Part of a small language model's weights: 97M tokens.
Each number is 128 + 32 x the weight over its row's rms, rounded and kept within 0 to 255. Layers, rows and columns count from 0. The size above them is the row's rms in percent of the matrix's.

# layer 2 MLP up, 320x128, rms 0.105, rows 2-8, columns 0-63
size [104 107  99 109 100 105 100]
[[ 94 155 139 118 103 115 131 135 107 124  95  94 141  90 110 161 123 156  70 158 178 189 108 127 122 155 124 178  92 121 112 154  92 115 130 127 127 141 179 140 181 141 199  91 116 107 137  97  77  68 134 106 167 117 202  97 126 143  77 118 121 150 141 185]
 [182 150 105  97 138 153 103 121 155 105 114 115 131  76  56  76 111 126  93  68 132 122 117 133 162  97 165 118 137 128 146 147 162 120 118 115  99 157 124 141 132 125 210 152 152 134 114 156  80 137 147  83 150  85 199 130  88  93 113 124 144 123 167 164]
 [127  81 140 134 116 151 146 171 131 124 123 118 131 141 167 129 144 153 113  93 117  60 133 143 102 106 109 106 110 165  84 105 137 164 162  77  46 123 157 106 162 108 135 107 154 103  82 115  69 180 145 102 117 137 149  79 117 178 113 114 126 127  45 171]
 [111 161 120 152 162 169 140 176 124 140 139  89 120 172  91 172 148 155 133  74 153 110 146 116  81  85 141 169  75 141  99 144 100 133 120 180 136 171 181 151 135  77 122  89 137 131 111 190 139 130 132  60 169 106  52 107 182  88 195 152 134 110  81 132]
 [102 101 137 169 125  99 155 147 133 144  83 147 107  60 155 119  85 137 146 129 124  89  95 133 131 128 110 127  96 191 162 166 106  84 134 128 122 146 122 147 116 164 137 174  52 118 170 115  79 150 174  92 182 123 112 140 106 127  82  53 160 129 189 123]
 [113 138  70 142  87 134 141 119  82 124 115 174 102 151 158 187 110 138 142 156 101  82 152 121 149 129 114 122 124 127 106 139  91 152 113 112  85 122 143  93 200 128 111 154  91  77  87  99 110 176  86 123 137 161 148  90 156 155 162  96 120 144 135 159]
 [100  93 125 151 118 103 192 152 164 138 136 127 143 126 102  43 126 163  93 102 145  53 140  92 143 173 172 142 137 167 142 155 181  72 161 108  95  93  49 128 116 150 112  85 101  95 162 150 115 131 147 113  69 124 139 123  90 120 110 152  97 132 148 144]]
# layer 2 MLP down (transposed), 320x128, rms 0.059, rows 2-8, columns 0-63
size [105 104 100 109  97 110 101]
[[121  91 183 149 100 146  89 102 142 125  97 119 122 112 185  79 131 141  94 105 106 201 124 135 138 127 164 160 168 119  99 175 165 103 209 153 128 161 134 133  80 107 151 160 109 184 115 144 105 121 150  93 151  95 145 107 136 101 185 170 162 159 152 142]
 [ 90 169  66 114 125 142 163 117 179 118 120 162 144 119 123 127  92  66 133 100  95 181 171 105 169  89 160 157 109 160 105 108 142 113 142  86  84 129 123 139 134 138 229 127 154 136 105 172  99  84 107 130 133 168 196 136 119  87 150 132 138 115 106 128]
 [166 104  99 105 114 131  95 135 179  31 181  56  81 172 125  70 166 109 193 146 153 109 118  65 145 157 122 134  88 144 147 133 145 119 160  72 105  45 127 141 138 114 131  92 130  93 146 122 150 172 112 102 149 157 180  84 156 190 119  95 154 147 134 188]
 [109 158 165 134 149 132 145 118 104 135  80  92  98  85 149 164  86 136 160 121 123 142 124 147 108  83 103 124 124 135 154 133 143 150 152 102 103 116  98 144 167 181 151 118  80 107 103 150  85 141 120  69 139 140 113 124 165  64 105 164 133 133  38 149]
 [137 131 133 104 110 100 143 109 128 161 122 160 120  98 106  86  47 127 115 132 111 140 135 189  98 144 206 122 125 126 149 199 112 114 171 120 134 148 105 106 129 137 174 113 106 134 104 157 107 159 172  99 193 159 106 152  81 120 119  95 151 146 105 108]
 [167 138 170  89 122  99 116 141  81 113 107 135 147  99 143 160 154 127 144  91 192 109 190 121 132 170 133 130 121 151 124 168  82  96 118 141 120  88 130  84 121 137 143 168 143 167  85 174 162  78 118 156 140 115 114  88 100 126 144 135 160 118 133 127]
 [151 143  64 109 121 215 101 124 132  58 172 112 103 106 143 130 162 160 183 152 133 168 150 139  94  84 145 143  87 122  98 112 179 104 118 125 128  89 141 214 161  80 101 168 104 102 133 103 122 128 121 139 149 156  90  69 122 147  83 136 165 167 130 110]]
# layer 2 MLP gate, 320x128, rms 0.108, rows 3-9, columns 0-63
size [ 97 103 106 100 106  99  99]
[[177 169 123 127 157 156 104 180 120 171  85 132 125 120 164  85 172 145 141 128 201 135 186 172 170 100 148 140 154 116 104 168 148 162 149 112 114  94 101 139  82 100 127 150 116 146 155 206  96 115 136  68  81 163 131 139 135 163  67 141 147 155 157 161]
 [100 150 179 116 195 147 200 175  77  39 145 153 130 141 138 101 121 122 140 134 162 151 137 158 157 113 111 100 158 162 109 132 139 127 149 140 162 102 138 124 186 131 100 120 139 134 100 119 107 168 117  99 107  67 134 108 157 134 174 104 123 136 131 144]
 [122 166 178 110 168 152 153 157 122 180 155  96 150 122 117 152 114 176 117  94 110 105 108 108 103 152 152 140  96 102 166 122 127  58  53 117  97 149 151 115 127  54  85  89 129  63 143 167 132 179 105  74 132 141  59  93 137  78 116  93 128 145  81 125]
 [100 157 139 146  87  59 163  70 107 116 148 123 150  98 166  92 102 168  86 189 115 106  83 179  64 113 131 110  91 144 203 195  90  98 140  66 158 136 157  95  94 137 134 145 163 149 103 125  94 183 160 118 158 100 114  90  96 160 153  98 147 144 144 116]
 [ 87 158 108 124 216 153 120 128 145 122 167 107 132 148 105 106 149  93 121  95 151 154 112 169 135  68 148 133  63 164  97 179 119 160 151 117  60 122 154 124 111  53 170 101 113 142 146 100 111 134 122  43  85 105 122 133  85 137 148 153 143  79 137  75]
 [177 102 148 113 145 124 134 149 136 129 141 157 130  63 158  81 144 127 125  96 111  94 184  88 152 187 133 110 100 186 106 107 147 116 161  86  22 119 116 133 144 148 147 124 103 163 147 112 161 157 150 112 182 125 130  69 129 128 128 144 126 135 167  99]
 [109 169  97 110 133 176 112 138 195 132  55 111 168 124 117 135  77 168 105 129 109 125 169 134 138  89  90 160  94 153 116 108 101 145  93 107 159 120 134 194  87 138 106 101 120  99 108 201  99 196 135 118 141 137  40 153 149 118 121 112 113 125  84 147]]